From a checkpoint of a small transformer trained on Wikipedia.
Architecture: RMSNorm before each block, rotary positions, no biases in attention or MLP, untied embeddings.
Each number is 50 + 12 x the weight over its row's rms, rounded and kept within 0 to 99. Layers, rows and columns count from 0. The size before them is the row's rms in percent of the matrix's.

# layer 12 MLP up, 1280x320, rms 0.0403, rows 714-757, columns 160-319
105:49 58 43 61 54 50 79 57 53 52 34 19 47 71 48 42 42 45 54 33 32 37 63 45 58 38 57 64 50 57 55 58 39 58 44 60 34 49 24 57 40 48 67 55 62 64 57 45 45 53 39 45 51 36 35 49 56 38 53 46 52 44 28 24 49 49 59 34 49 66 32 27 50 43 56 49 58 42 63 63 61 61 57 30 55 62 38 54 36 21 74 62 38 48 57 55 52 45 47 25 69 52 45 30 62 31 65 59 82 51 39 45 67 80 47 79 50 53 57 47 39 54 68 49 50 50 54 58 51 47 65 59 45 56 46 33 42 56 61 52 45 51 63 43 48 40 57 59 44 49 39 47 50 70 40 69 42 64 72 54
106:62 66 75 48 25 51 32 36 45 46 87 50 58 64 30 48 43 53 48 58 55 51 35 55 38 55 45 46 54 29 39 19 43 58 66 38 31 36 76 70 57 56 31 55 70 45 60 85 55 44 35 53 34 60 51 55 39 43 69 62 31 46 28 56 43 48 50 49 70 66 50 43 32 56 48 60 42 47 40 54 37 32 60 41 35 53 26 65 60 15 54 59 74 41 58 44 36 35 43 44 25 57 53 43 34 47 44 55 39 42 61 64 48 55 57 82 48 28 61 50 41 55 30 76 45 52 35 42 49 37 60 66 41 37 47 44 62 54 44 27 55 27 50 44 50 59 39 52 40 67 41 41 70 29 46 49 64 65 59 36
102:39 34 45 42 52 29 61 58 44 38 40 63 45 58 59 68 69 53 37 42 35 35 63 26 56 63 65 55 60 46 62 62 54 49 48 53 39 72 63 43 20 50 44 38 57 52 31 49 62 59 52 67 66 47 56 38 46 39 57 63 56 49 29 53 52 59 42 80 60 69 56 58 57 55 63 42 36 71 61 48 44 52 39 50 31 41 64 52 59 50 49 54 41 50 57 76 32 57 76 43 24 50 46 46 48 47 68 64 50 36 37 52 47 62 48 17 35 67 26 61 71 59 46 61 77 66 35 64 55 63 45 49 49 44 47 54 45 36 51 42 63 60 63 52 44 61 36 45 49 50 56 44 46 47 48 66 62 50 59 71
108:26 48 56 55 60 52 55 42 69 42 41 38 53 51 58 37 53 57 56 60 35 40 47 31 34 35 44 47 44 35 70 54 44 64 35 61 46 44 47 46 43 39 51 38 75 35 50 67 24 42 47 30 57 25 33 47 48 54 54 35 49 50 43 41 45 33 43 21 63 35 28 44 83 65 52 45 49 44 65 43 41 32 57 42 63 54 31 27 47 63 52 44 75 53 50 63 77 51 53 41 39 50 35 57 53 36 32 38 59 53 25 62 69 59 41 40 31 71 38 25 50 55 50 54 65 29 41 56 60 32 34 40 52 50 49 50 64 36 68 33 55 50 68 40 61 56 33 51 34 51 51 61 46 45 70 59 55 38 51 62
109:50 81 70 46 36 38 49 55 46 49 60 35 54 61 67 47 31 47 30 47 54 63 63 30 65 48 61 54 49 75 51 43 29 63 73 47 49 50 66 53 37 24 41 55 59 48 57 43 62 48 55 40 42 49 37 46 47 70 35 48 56 69 36 56 68 50 71 38 50 42 44 51 33 61 51 50 57 58 46 46 34 59 37 41 66 49 60 68 64 59 26 47 62 63 36 39 67 57 40 48 53 43 55 58 67 31 62 34 48 45 27 54 49 43 99 49 53 62 43 38 36 58 26 53 37 73 55 47 69 51 46 54 59 49 46 34 76 60 45 49 53 31 32 46 49 37 46 42 53 52 75 35 81 31 59 75 50 60 52 47
106:74 30 35 51 47 55 52 69 59 60 59 31 79 75 50 58 48 45 40 46 46 46 61 53 29 49 49 62 71 65 40 48 43 41 69 67 44 59 30 50 59 54 48 51 35 56 43 36 52 60 46 44 53 35 44 53 70 67 34 59 42 55 40 48 60 77 58 20 59 35 55 37 41 38 44 57 59 40 37 16 44 57 52 40 48 39 67 39 29 64 42 71 40 72 55 51 34 47 48 39 44 47 63 48 49 75 54 56 51 19 45 26 37 42 41 61 44 52 54 26 72 47 55 44 46 52 47 70 60 59 61 71 61 62 45 54 69 48 46 56 37 69 46 25 65 39 35 56 41 26 51 73 61 40 73 48 65 48 40 50
104:25 81 47 37 31 38 46 49 44 45 56 54 51 50 61 47 57 52 57 34 35 42 62 56 63 41 61 52 61 57 57 34 55 51 59 47 68 44 55 52 35 54 55 38 54 60 67 32 57 52 58 58 45 39 62 48 57 52 48 33 53 25 50 50 52 45 86 62 55 59 39 58 55 41 52 56 65 45 45 29 60 49 51 82 42 59 29 25 34 50 57 36 63 50 17 37 57 44 36 62 36 50 53 64 57 43 61 57 43 52 64 70 37 70 39 36 36 43 46 42 36 44 58 41 45 58 41 64 40 52 60 42 55 44 46 51 44 33 52 46 56 68 50 55 66 68 60 36 50 47 49 30 24 45 50 64 46 29 49 35
091:58 37 33 43 63 55 26 44 25 43 39 56 55 58 65 49 66 63 51 42 49 63 44 58 37 41 29 47 35 60 50 47 39 44 38 33 40 47 65 46 66 38 48 38 56 50 43 39 43 30 75 54 71 55 33 48 46 49 49 56 48 36 69 61 52 57 37 57 36 46 58 46 67 65 37 56 38 69 58 53 39 47 56 51 46 58 50 54 41 45 65 56 53 69 49 42 56 45 43 57 73 57 47 42 62 48 48 63 38 43 31 64 59 35 52 57 63 57 59 55 48 56 63 38 60 36 63 44 47 36 52 56 35 60 32 35 65 53 42 58 55 73 48 59 40 50 46 17 45 36 23 45 42 64 50 51 54 51 61 52
106:51 72 68 58 38 53 51 29 32 42 31 72 67 57 58 34 68 46 32 41 48 41 57 65 57 30 53 50 46 77 40 60 36 55 17 35 34 43 32 44 53 36 55 48 33 45 39 58 50 61 48 56 59 45 59 40 58 55 60 52 54 59 22 64 64 33 56 29 65 51 48 46 57 63 23 32 47 70 50 54 59 34 60 45 44 71 43 36 54 23 50 61 51 59 67 57 59 57 32 42 30 55 55 55 92 42 57 51 70 72 49 31 37 30 50 47 52 56 61 64 48 37 50 65 57 38 38 43 37 69 38 55 46 28 52 48 39 74 39 56 42 37 50 45 49 49 42 50 47 63 49 50 42 57 48 49 65 55 61 50
104:45 53 61 38 51 48 35 45 54 37 37 56 39 45 60 51 50 41 55 58 72 73 52 46 54 27 41 37 29 55 65 42 72 47 53 21 31 57 55 55 33 44 40 54 53 54 72 59 54 52 56 44 52 31 42 55 39 70 51 64 61 49 52 28 36 69 49 35 39 37 48 51 42 39 54 63 35 81 29 63 49 34 19 50 29 55 56 58 43 44 38 58 51 45 57 57 34 39 62 28 54 48 80 27 27 39 65 57 44 45 35 28 50 45 54 55 33 58 35 51 47 52 59 32 77 51 56 37 52 50 54 65 50 33 39 42 45 36 57 54 70 34 55 60 41 43 53 58 63 61 68 62 52 49 47 57 51 57 48 74
101:35 37 51 37 52 36 57 42 52 71 34 46 51 63 36 71 62 40 41 60 26 61 49 71 43 41 63 40 52 67 14 59 36 47 63 36 50 55 56 40 55 64 56 46 30 67 55 61 73 59 48 32 51 52 51 47 53 54 47 48 37 52 66 52 63 50 51 36 42 44 48 44 59 43 41 58 59 52 37 66 43 61 65 45 59 45 38 35 37 40 41 71 62 49 51 47 59 40 48 40 56 52 50 47 53 57 30 80 54 36 33 39 42 62 50 42 54 67 62 61 40 38 49 45 48 60 46 36 48 62 64 54 36 56 34 51 65 60 38 50 48 48 28 45 63 40 45 67 30 49 38 44 49 41 45 57 31 60 56 55
089:44 72 42 42 42 58 49 44 14 51 65 37 66 54 44 61 11 45 37 54 81 68 50 42 47 57 57 45 66 54 47 53 64 51 49 32 38 53 60 23 44 26 49 41 44 57 54 57 50 39 50 71 55 56 42 36 34 44 52 80 27 60 59 38 29 41 38 49 43 56 52 47 42 47 63 37 46 34 45 31 45 59 41 41 38 40 55 41 62 36 55 37 43 54 58 27 40 61 37 35 49 58 71 50 40 50 46 54 43 56 57 47 68 48 28 53 40 42 50 25 37 32 53 55 40 27 60 40 53 32 48 59 59 52 46 29 20 48 43 61 52 63 41 54 61 58 74 55 54 49 44 70 75 39 73 60 55 37 50 45
097:57 53 39 35 38 65 60 42 46 49 49 50 31 56 53 64 34 17 61 38 26 46 35 47 62 49 42 44 36 24 51 59 36 66 45 45 57 64 52 34 36 54 50 55 32 50 69 39 47 56 50 47 34 44 72 40 59 46 60 47 47 39 61 50 47 53 51 40 52 35 50 30 45 63 32 42 43 40 37 51 60 57 54 62 37 63 60 36 40 33 64 55 65 20 60 48 52 54 36 48 50 50 54 50 61 65 20 45 55 44 51 57 42 69 56 69 65 34 56 68 40 41 61 47 59 49 45 51 44 47 51 61 51 69 51 55 43 50 53 74 60 47 51 64 52 25 67 53 55 37 45 45 58 69 44 42 55 59 43 44
095:41 46 50 56 64 41 36 63 42 59 46 55 44 47 44 56 62 56 65 61 40 46 50 67 46 63 38 40 77 62 49 55 53 66 49 61 49 53 41 52 35 56 55 53 49 42 46 43 53 63 71 44 37 42 60 67 51 36 39 43 64 58 48 53 31 61 23 48 37 53 73 41 45 56 42 33 58 46 49 34 45 50 60 51 68 55 54 54 59 75 57 34 42 45 55 55 56 52 47 50 35 56 50 57 34 57 37 12 64 52 49 60 47 28 62 73 49 45 38 48 33 41 54 44 67 54 56 51 32 35 55 43 37 52 33 66 62 65 54 60 35 30 41 64 48 44 48 52 46 48 46 55 47 49 62 58 40 54 50 54
102:57 44 48 78 48 42 66 37 47 66 44 78 54 68 58 55 67 49 47 60 52 55 35 74 58 57 59 25 74 43 26 45 59 29 70 40 44 53 45 68 54 56 50 57 44 50 54 57 63 54 38 75 61 45 48 55 44 71 57 49 37 65 35 68 66 46 54 75 40 52 46 39 68 42 31 64 44 52 31 40 59 29 48 46 67 48 61 35 27 37 80 61 35 32 47 38 46 57 43 67 55 46 42 59 54 38 45 44 42 47 37 42 58 46 39 47 44 57 64 48 59 50 28 41 56 48 60 49 46 46 61 39 47 50 55 51 53 31 62 65 55 50 46 76 57 43 83 50 36 54 30 35 35 58 29 41 44 55 59 48
102:41 49 52 48 51 36 50 61 43 42 55 42 34 48 40 37 50 53 48 59 62 56 60 53 47 61 45 60 36 45 57 53 50 53 42 19 73 45 44 45 47 30 57 49 74 29 31 32 60 30 31 50 33 62 51 45 39 55 45 58 54 39 35 67 63 26 33 89 55 44 54 33 50 52 48 36 35 43 67 72 41 51 40 58 46 41 55 60 57 58 57 44 31 53 55 44 38 63 63 53 54 52 63 50 25 52 47 36 31 66 34 41 38 53 43 36 38 56 54 71 53 50 43 61 49 46 57 50 32 59 61 63 49 47 55 60 30 51 31 48 25 50 42 78 38 68 45 16 29 51 52 50 63 59 73 47 72 46 49 33
096:52 48 57 37 67 54 24 45 40 42 54 75 47 47 75 62 51 54 38 22 66 36 46 47 44 30 56 48 50 43 66 49 38 43 74 47 66 42 43 42 42 67 52 51 58 33 57 43 57 35 40 27 59 48 56 57 56 55 55 59 71 46 57 57 74 60 21 74 33 68 40 23 48 41 41 66 48 51 61 43 34 56 40 56 46 43 52 47 58 70 41 48 58 49 41 54 44 41 51 63 45 25 54 45 43 55 50 42 60 41 33 20 50 46 41 44 50 80 49 54 30 62 60 43 62 54 48 57 39 57 61 37 59 68 37 47 34 52 58 35 36 67 47 54 68 66 67 46 60 30 41 62 58 52 49 32 51 46 59 73
097:53 69 37 63 43 52 43 57 48 28 57 50 43 63 52 63 25 59 69 80 65 40 38 41 80 54 55 47 63 34 65 72 50 33 45 65 47 46 64 50 37 59 68 68 43 55 36 67 41 50 49 64 51 41 43 28 46 56 54 62 41 56 64 48 58 42 57 65 48 37 46 53 58 68 39 49 55 51 29 67 42 39 47 40 70 31 40 34 43 70 37 36 50 55 41 42 48 52 51 39 45 30 53 71 42 65 44 41 41 49 54 43 39 54 59 60 23 55 62 65 47 48 63 26 39 58 33 58 64 51 57 23 62 57 56 64 65 49 74 60 57 40 65 52 62 49 61 55 50 55 69 59 38 57 37 56 40 42 62 27
105:46 51 44 43 37 41 58 58 52 51 53 45 22 62 46 67 58 34 34 61 61 59 66 62 34 74 63 60 58 57 45 39 53 55 52 41 64 42 36 57 47 33 64 50 49 53 48 34 46 44 50 53 44 64 64 38 64 32 49 64 55 44 42 70 58 47 12 72 66 49 67 39 73 47 62 36 38 39 47 45 59 45 49 75 64 36 59 49 51 47 45 49 55 59 63 27 35 45 56 42 66 48 70 66 61 63 58 40 61 59 55 54 52 49 48 39 36 45 40 53 56 52 58 44 41 57 49 67 60 63 41 56 55 60 57 48 62 32 35 45 30 56 55 45 43 32 46 70 56 26 63 18 59 45 53 67 54 29 44 73
098:30 45 59 56 19 65 38 60 51 33 45 66 61 66 49 48 74 30 70 52 15 42 52 53 44 48 61 34 54 50 44 73 58 44 46 35 65 38 46 67 43 68 38 53 62 58 51 44 59 81 53 57 50 43 69 55 51 59 52 25 75 36 58 35 27 64 71 52 55 44 48 40 50 36 72 51 56 77 45 69 47 55 58 64 34 34 44 32 53 49 63 31 43 47 41 54 60 52 50 44 35 41 34 48 58 37 56 34 60 51 40 41 51 40 48 60 36 59 32 56 37 70 26 39 47 33 55 55 32 41 61 60 40 46 39 39 59 40 18 36 42 36 56 46 57 42 45 45 67 61 48 45 25 39 54 39 56 67 50 49
096:26 55 57 69 59 50 84 45 31 69 65 38 60 66 64 63 39 37 38 34 39 70 31 81 34 27 49 54 68 51 47 23 58 38 41 40 38 44 31 32 48 49 66 46 43 46 58 44 67 58 36 74 47 39 47 59 63 62 39 53 69 49 59 61 67 52 67 45 57 52 46 29 69 33 34 43 55 47 43 48 59 37 40 48 58 28 40 41 51 62 53 47 60 83 36 44 43 46 62 43 52 53 41 51 29 51 40 40 39 45 39 61 35 50 35 60 42 47 53 34 46 45 59 54 42 47 45 22 50 46 46 55 34 63 42 60 61 58 50 65 50 68 44 28 56 64 56 49 56 45 71 62 51 51 66 53 63 44 43 67
101:45 51 35 47 63 61 69 71 47 40 43 57 60 44 46 33 55 56 69 43 65 44 51 60 45 39 47 61 52 56 58 52 68 52 49 52 45 38 40 49 59 53 70 51 76 55 43 67 53 56 81 54 68 59 32 65 54 31 59 32 59 55 54 45 46 48 39 41 32 48 39 60 33 36 44 43 55 59 49 62 33 42 60 39 46 21 22 67 33 71 50 49 45 57 51 45 51 46 56 49 50 50 47 30 59 58 43 65 51 35 57 73 58 46 64 69 23 30 40 47 53 58 55 42 58 59 51 56 49 45 46 57 61 38 40 47 34 44 61 39 54 53 56 72 42 54 24 44 67 56 43 61 32 58 57 58 72 61 30 64
096:25 61 37 41 49 43 62 56 40 34 55 53 52 48 38 49 50 49 40 45 55 67 38 36 56 54 67 46 43 39 64 61 33 46 48 46 54 59 55 73 56 46 45 46 52 54 48 50 40 25 40 50 42 52 41 45 47 51 60 55 41 41 72 41 49 52 28 54 32 55 52 40 33 61 41 40 37 72 46 34 57 41 58 45 59 43 48 52 65 62 37 55 51 50 47 40 45 44 42 43 49 28 44 38 60 28 51 47 84 54 59 29 40 50 50 53 61 57 47 42 43 32 56 30 59 49 26 61 44 55 31 50 73 49 43 28 24 61 38 61 78 52 40 63 54 56 63 27 47 54 71 65 41 57 47 66 19 27 46 36
102:61 27 58 34 71 41 38 58 61 50 65 40 31 28 53 74 36 37 73 39 42 45 44 65 42 58 46 60 41 37 52 63 57 49 68 52 49 38 38 68 55 37 59 30 55 35 42 62 44 50 35 72 42 39 53 38 51 71 48 56 37 54 63 42 61 46 37 71 63 44 48 52 56 42 31 49 54 73 50 60 57 41 52 51 44 32 39 64 50 64 43 37 43 52 44 53 29 38 66 41 42 49 56 62 31 41 60 45 42 56 44 61 57 63 52 37 43 52 44 51 49 62 53 49 51 74 48 71 80 39 38 54 65 41 52 63 35 62 50 53 47 61 61 53 34 66 48 33 61 38 43 61 53 47 35 31 64 41 45 50
090:46 43 58 58 62 38 59 89 55 55 20 55 63 49 45 34 69 17 72 65 59 57 66 58 51 40 48 58 41 29 43 52 33 38 58 64 45 51 56 56 42 65 40 72 53 44 67 52 41 73 41 56 31 71 50 48 65 70 45 31 58 50 46 67 61 41 63 49 43 55 57 65 33 64 51 38 29 65 56 44 51 50 36 50 61 35 49 36 37 45 57 51 45 79 51 42 61 35 39 56 50 47 63 53 61 40 44 42 52 51 19 56 54 77 60 65 37 34 59 42 48 54 40 63 57 42 48 43 67 39 52 49 52 48 40 64 63 57 54 53 41 44 38 47 53 64 63 49 78 54 47 47 40 46 49 56 88 44 47 33
101:50 45 50 75 31 64 58 66 72 29 44 53 75 55 40 48 66 34 52 43 50 52 44 52 51 71 54 67 45 73 66 56 52 61 36 42 55 34 37 50 30 44 47 56 52 55 45 39 47 41 51 68 69 61 52 50 46 43 69 49 67 21 61 50 43 52 65 47 62 29 44 43 74 46 68 35 49 55 52 56 46 34 50 55 32 49 42 58 62 55 51 54 45 44 53 40 70 45 70 47 28 34 42 54 43 47 51 58 48 57 27 47 61 32 54 71 32 46 66 38 34 47 29 42 24 55 63 66 37 57 54 37 42 48 51 23 60 39 41 77 51 38 86 37 44 34 54 38 45 66 45 37 44 73 62 57 44 42 46 36
100:33 62 47 59 29 28 41 74 60 40 48 76 61 39 72 56 54 41 64 62 64 33 62 44 54 68 34 36 38 42 44 36 47 51 80 41 49 27 51 58 71 51 46 45 65 60 56 46 34 53 44 69 67 61 66 65 44 54 61 69 53 45 58 67 44 57 30 67 67 48 38 30 44 42 50 59 72 43 70 44 30 56 55 36 47 24 48 63 39 40 27 49 72 45 37 45 72 36 47 37 67 49 56 38 39 32 51 34 58 26 62 59 65 64 21 65 60 65 66 42 60 59 46 61 40 66 53 56 65 49 47 46 52 45 45 48 69 52 36 56 45 58 28 53 37 53 52 37 48 42 57 35 62 47 50 30 36 50 69 41
103:58 33 31 45 58 50 79 60 29 44 33 40 65 69 59 56 71 73 52 60 61 35 52 56 73 54 58 53 69 61 41 50 66 49 43 47 72 30 36 58 56 38 54 32 57 58 51 42 55 65 47 30 22 55 44 55 51 33 49 48 46 79 59 73 53 66 31 39 61 45 50 50 65 53 52 74 38 50 53 46 33 42 58 34 49 40 54 52 47 39 51 26 60 46 29 45 55 55 42 42 47 60 41 40 58 50 44 42 71 74 51 36 69 36 58 73 58 21 58 48 65 48 28 36 43 30 73 39 51 32 47 77 46 57 42 43 47 38 63 54 29 45 37 34 40 70 58 33 78 72 63 40 42 44 38 56 73 66 49 47
106:54 34 36 32 67 23 30 55 64 61 47 40 29 60 42 65 53 61 56 45 57 48 49 50 59 46 57 52 61 38 37 36 51 47 36 35 70 51 54 63 37 52 45 37 40 55 42 29 61 40 44 44 35 49 55 70 47 44 45 54 63 44 71 56 55 42 58 53 33 61 48 46 46 16 31 24 61 48 51 49 45 48 70 53 31 48 52 72 50 44 37 59 52 54 42 49 62 40 59 46 60 49 76 55 41 47 60 52 48 49 64 64 55 42 69 46 58 36 58 40 57 61 57 29 44 62 64 65 40 54 34 52 32 38 57 40 51 78 29 57 42 46 56 34 44 38 49 42 61 53 48 53 28 44 34 70 49 79 59 65
088:57 63 43 49 50 51 49 42 63 60 54 57 52 31 50 60 48 53 41 45 52 32 54 59 40 40 42 67 59 63 44 55 53 47 52 48 69 54 23 42 72 39 54 45 62 36 30 43 48 55 57 51 79 64 52 70 39 42 37 44 46 47 61 52 45 60 38 67 56 49 43 45 26 73 39 53 74 67 53 29 56 60 52 43 62 58 43 56 42 70 52 48 63 44 52 40 45 35 55 70 73 45 49 46 45 67 60 24 33 38 69 77 42 61 59 53 57 63 37 50 64 59 69 47 36 45 44 64 48 50 59 56 52 59 63 52 45 61 60 62 59 54 51 58 64 56 58 58 53 38 58 57 27 57 41 54 59 39 53 37
108:48 39 49 60 59 55 39 50 38 51 58 47 27 57 49 34 56 43 38 57 66 29 57 57 61 70 33 43 54 47 33 50 66 45 31 36 40 42 50 53 45 49 55 53 96 42 38 51 62 60 33 54 40 55 33 55 35 46 53 19 50 50 67 63 43 46 65 45 52 53 37 48 53 66 47 62 71 46 48 52 76 74 59 44 65 46 45 26 35 50 62 41 40 39 35 34 60 45 73 35 58 45 52 39 60 49 34 33 35 32 40 57 53 54 80 59 38 46 55 58 31 45 49 61 52 48 47 38 65 46 57 59 50 53 46 54 65 48 46 51 47 54 39 53 54 55 75 44 54 51 56 41 58 09 35 58 54 56 48 55
102:46 72 18 54 66 48 50 58 62 45 43 61 44 56 37 45 29 77 55 62 31 41 42 67 57 65 48 35 43 62 38 60 51 33 67 63 41 69 54 57 48 62 55 52 51 62 67 64 54 63 40 56 73 44 42 47 50 64 54 52 61 78 55 40 47 56 68 41 49 59 63 52 46 66 37 49 45 37 62 39 38 44 61 46 35 78 58 49 45 48 59 53 46 41 43 50 65 62 42 47 45 64 43 54 57 71 56 38 34 25 49 61 55 71 63 44 68 55 45 41 47 61 82 36 34 48 61 46 45 43 47 57 46 61 68 85 33 55 27 51 54 43 50 56 60 50 63 69 53 57 48 67 47 46 77 58 40 56 49 62
118:38 31 66 73 58 47 65 43 67 58 58 56 47 64 77 30 43 43 44 72 50 51 51 51 48 67 63 50 53 84 57 54 61 55 39 32 45 70 43 52 53 43 62 44 33 35 53 27 33 61 51 67 68 39 46 48 54 44 57 53 55 52 62 63 42 41 41 42 52 42 41 49 49 55 58 41 49 49 66 50 50 57 41 37 63 31 43 37 66 47 43 49 50 52 48 51 49 48 62 55 69 41 50 38 61 38 50 66 63 63 62 57 51 40 38 49 53 50 63 67 49 50 70 61 54 41 57 39 52 53 23 61 47 32 55 48 41 72 49 49 44 58 45 60 36 45 29 46 38 50 68 65 51 52 65 37 65 49 37 58
088:59 63 41 53 46 49 46 51 41 41 51 49 24 45 48 67 29 35 43 45 47 54 63 55 31 52 43 28 42 55 56 72 52 41 75 39 38 48 78 57 52 27 48 69 50 52 42 63 49 48 46 51 50 63 46 40 40 37 43 50 29 56 56 56 33 60 61 75 55 63 56 63 50 57 54 56 52 40 73 45 44 58 39 37 77 62 42 54 58 56 58 15 58 58 50 43 41 54 71 41 70 51 52 31 40 40 63 45 48 57 40 73 46 52 21 60 69 50 53 40 46 68 44 44 50 36 60 59 53 69 48 49 39 68 54 50 16 45 47 45 58 60 46 29 61 45 47 49 47 65 62 43 35 44 52 73 46 54 35 63
105:45 36 29 51 64 40 50 51 66 51 59 43 37 38 51 56 64 56 41 20 59 60 35 58 43 44 55 64 67 56 50 44 60 34 35 29 63 47 46 38 67 54 68 36 53 33 39 36 57 48 33 67 66 40 56 42 59 38 64 39 40 35 60 45 46 42 45 59 49 45 43 38 82 59 44 49 46 55 67 30 29 52 48 44 57 34 58 36 36 68 49 38 28 51 68 50 50 51 62 57 65 33 45 64 57 52 50 39 43 62 53 49 45 56 64 46 78 54 66 54 48 59 54 61 24 57 43 66 67 45 63 46 37 73 61 43 59 52 58 56 30 57 75 49 48 55 63 78 55 43 61 45 74 32 41 54 40 48 59 32
092:45 35 80 40 62 38 45 77 32 57 62 47 47 65 40 65 54 40 67 55 30 54 58 66 42 44 34 66 53 50 64 57 51 33 47 47 82 35 64 72 29 54 36 37 48 33 53 66 64 37 61 50 52 52 58 41 55 56 29 46 52 59 48 61 55 35 54 65 67 48 45 54 44 47 39 49 62 40 71 72 55 49 47 50 39 77 63 42 43 54 44 47 54 57 60 35 30 58 41 53 47 54 45 59 44 48 83 52 60 31 37 57 63 59 66 40 56 59 52 42 52 52 59 66 49 56 63 39 42 52 62 32 42 62 28 58 17 56 48 33 73 57 57 59 54 47 28 35 50 42 48 56 47 58 48 79 34 50 62 63
092:58 47 39 34 55 48 54 44 55 60 55 59 44 64 44 56 39 54 63 40 49 46 45 46 24 58 58 65 47 57 48 36 45 67 45 53 53 46 40 47 55 55 40 42 71 54 54 34 36 52 50 46 59 52 56 73 64 39 25 59 54 52 65 62 54 41 52 50 73 28 21 27 68 66 39 32 36 56 48 49 51 61 62 64 77 31 65 29 28 43 36 52 43 54 70 45 51 32 43 68 49 72 42 50 69 56 38 57 40 42 46 61 38 45 66 42 53 42 52 55 59 43 49 56 58 62 60 43 37 53 41 42 64 37 52 42 38 33 44 51 44 27 52 56 53 39 42 55 62 44 65 52 56 57 46 68 24 29 32 68
100:33 38 67 58 59 44 45 52 34 54 60 73 60 45 50 45 46 41 51 75 41 45 46 60 49 47 37 41 62 55 55 63 50 37 60 58 72 64 43 50 58 61 38 55 57 10 56 78 65 33 49 53 51 30 59 53 59 45 52 35 35 70 55 50 54 24 49 44 47 32 50 66 67 44 48 66 56 29 52 53 49 37 50 63 45 50 42 72 58 48 42 67 36 44 42 42 35 32 68 57 57 28 40 61 46 38 66 55 49 41 52 67 74 42 36 60 41 36 46 77 39 58 57 69 48 54 44 57 42 57 73 58 53 56 46 46 42 47 52 50 56 29 58 51 64 52 48 39 29 33 43 62 42 56 44 48 57 45 28 45
094:50 49 49 36 55 56 98 49 62 55 37 45 34 65 46 56 59 47 28 46 73 36 61 37 62 52 54 63 29 47 28 34 20 69 49 59 56 55 62 30 42 47 37 40 61 46 50 35 66 47 60 40 62 75 45 47 60 47 47 41 55 56 37 48 49 63 43 67 51 71 55 54 51 50 82 60 55 56 44 49 51 42 44 53 41 51 61 46 45 59 62 43 68 41 66 27 51 83 68 57 62 46 58 78 50 73 51 64 42 43 50 30 49 56 70 34 45 53 44 50 54 42 29 59 40 56 61 51 56 48 47 39 37 69 42 68 50 54 40 50 29 48 48 40 43 44 56 58 62 53 52 33 85 30 48 60 43 47 46 41
104:53 55 69 45 62 52 57 45 48 42 60 44 36 60 49 34 50 58 48 51 31 33 46 88 72 72 46 40 57 36 46 30 63 70 47 39 68 66 48 12 55 58 54 46 35 40 61 48 56 41 62 54 65 55 48 57 54 59 57 52 53 41 65 49 67 31 27 55 43 58 49 58 47 48 52 36 61 51 47 78 62 40 53 56 57 42 47 51 63 46 44 48 42 69 42 39 33 64 65 49 56 47 49 66 54 62 70 55 28 39 41 46 53 71 53 52 48 61 59 42 56 59 54 59 46 67 62 46 42 47 53 56 60 80 53 59 55 71 66 91 18 49 61 60 46 42 49 58 39 43 51 53 70 28 45 38 76 51 49 26
097:52 50 48 26 26 38 52 64 54 32 42 41 71 30 45 52 53 75 50 57 51 44 59 61 52 37 51 37 38 66 54 64 66 42 39 39 48 21 54 50 35 51 58 21 66 58 48 46 53 55 71 57 53 35 56 52 59 63 23 61 55 47 33 53 43 56 54 51 34 47 29 59 63 58 38 57 49 41 46 32 39 54 60 49 31 38 67 46 63 39 42 35 63 78 50 28 50 48 58 34 43 54 55 53 48 52 54 63 68 61 64 69 55 42 35 27 57 37 73 43 64 47 73 36 68 61 34 40 46 61 31 66 42 60 67 38 38 55 40 45 49 52 56 57 52 43 17 50 42 56 36 35 37 30 45 45 74 35 45 46
097:70 53 48 66 55 55 49 36 44 56 49 56 54 39 38 38 69 52 35 48 61 36 54 51 60 79 68 68 49 45 47 30 36 55 64 56 51 58 42 53 63 54 55 35 45 56 62 48 62 37 43 46 38 43 43 69 60 55 42 29 64 62 53 65 51 53 54 67 70 49 29 41 73 42 63 57 34 54 64 32 53 40 59 32 70 64 41 70 42 50 65 62 59 43 55 63 59 41 38 38 48 50 28 45 59 59 53 31 60 44 46 56 49 45 49 54 51 41 52 44 50 54 56 49 44 41 54 63 31 34 46 37 70 40 54 39 54 55 39 45 26 45 33 69 54 56 56 52 27 70 56 68 64 28 69 25 47 42 56 39
094:54 78 42 65 53 50 51 46 56 57 64 49 26 64 54 60 43 43 51 34 70 48 48 46 41 50 70 40 15 53 49 53 52 41 52 44 59 43 53 47 62 66 41 55 65 73 39 40 50 65 38 35 51 79 66 51 41 69 60 54 63 48 48 59 48 44 74 33 66 38 53 57 54 62 45 71 51 39 45 41 72 66 41 58 49 63 41 55 69 50 42 67 58 22 60 69 80 54 58 49 51 52 61 50 36 58 30 39 61 49 60 47 41 54 37 68 40 64 38 52 53 39 48 40 35 71 38 49 58 76 42 69 57 36 53 65 37 49 49 45 77 70 55 39 54 59 56 63 53 41 58 60 67 49 34 23 43 67 70 49
090:69 66 64 49 57 50 67 73 42 33 68 63 45 62 63 63 43 26 30 46 53 49 51 40 43 43 50 85 47 73 63 43 54 32 50 53 50 50 66 38 54 65 47 51 52 59 36 52 43 57 48 44 47 68 51 57 62 48 58 34 53 57 43 32 62 58 60 48 38 47 54 45 65 44 54 27 56 52 61 34 38 78 44 51 60 42 52 73 42 33 43 53 44 49 64 53 54 41 32 44 55 46 54 27 50 32 49 66 56 33 46 32 49 31 48 58 80 67 59 45 48 50 48 77 53 73 52 26 48 57 48 36 41 49 31 74 54 60 52 40 51 50 51 30 63 64 34 58 61 44 42 61 62 46 47 63 66 55 34 69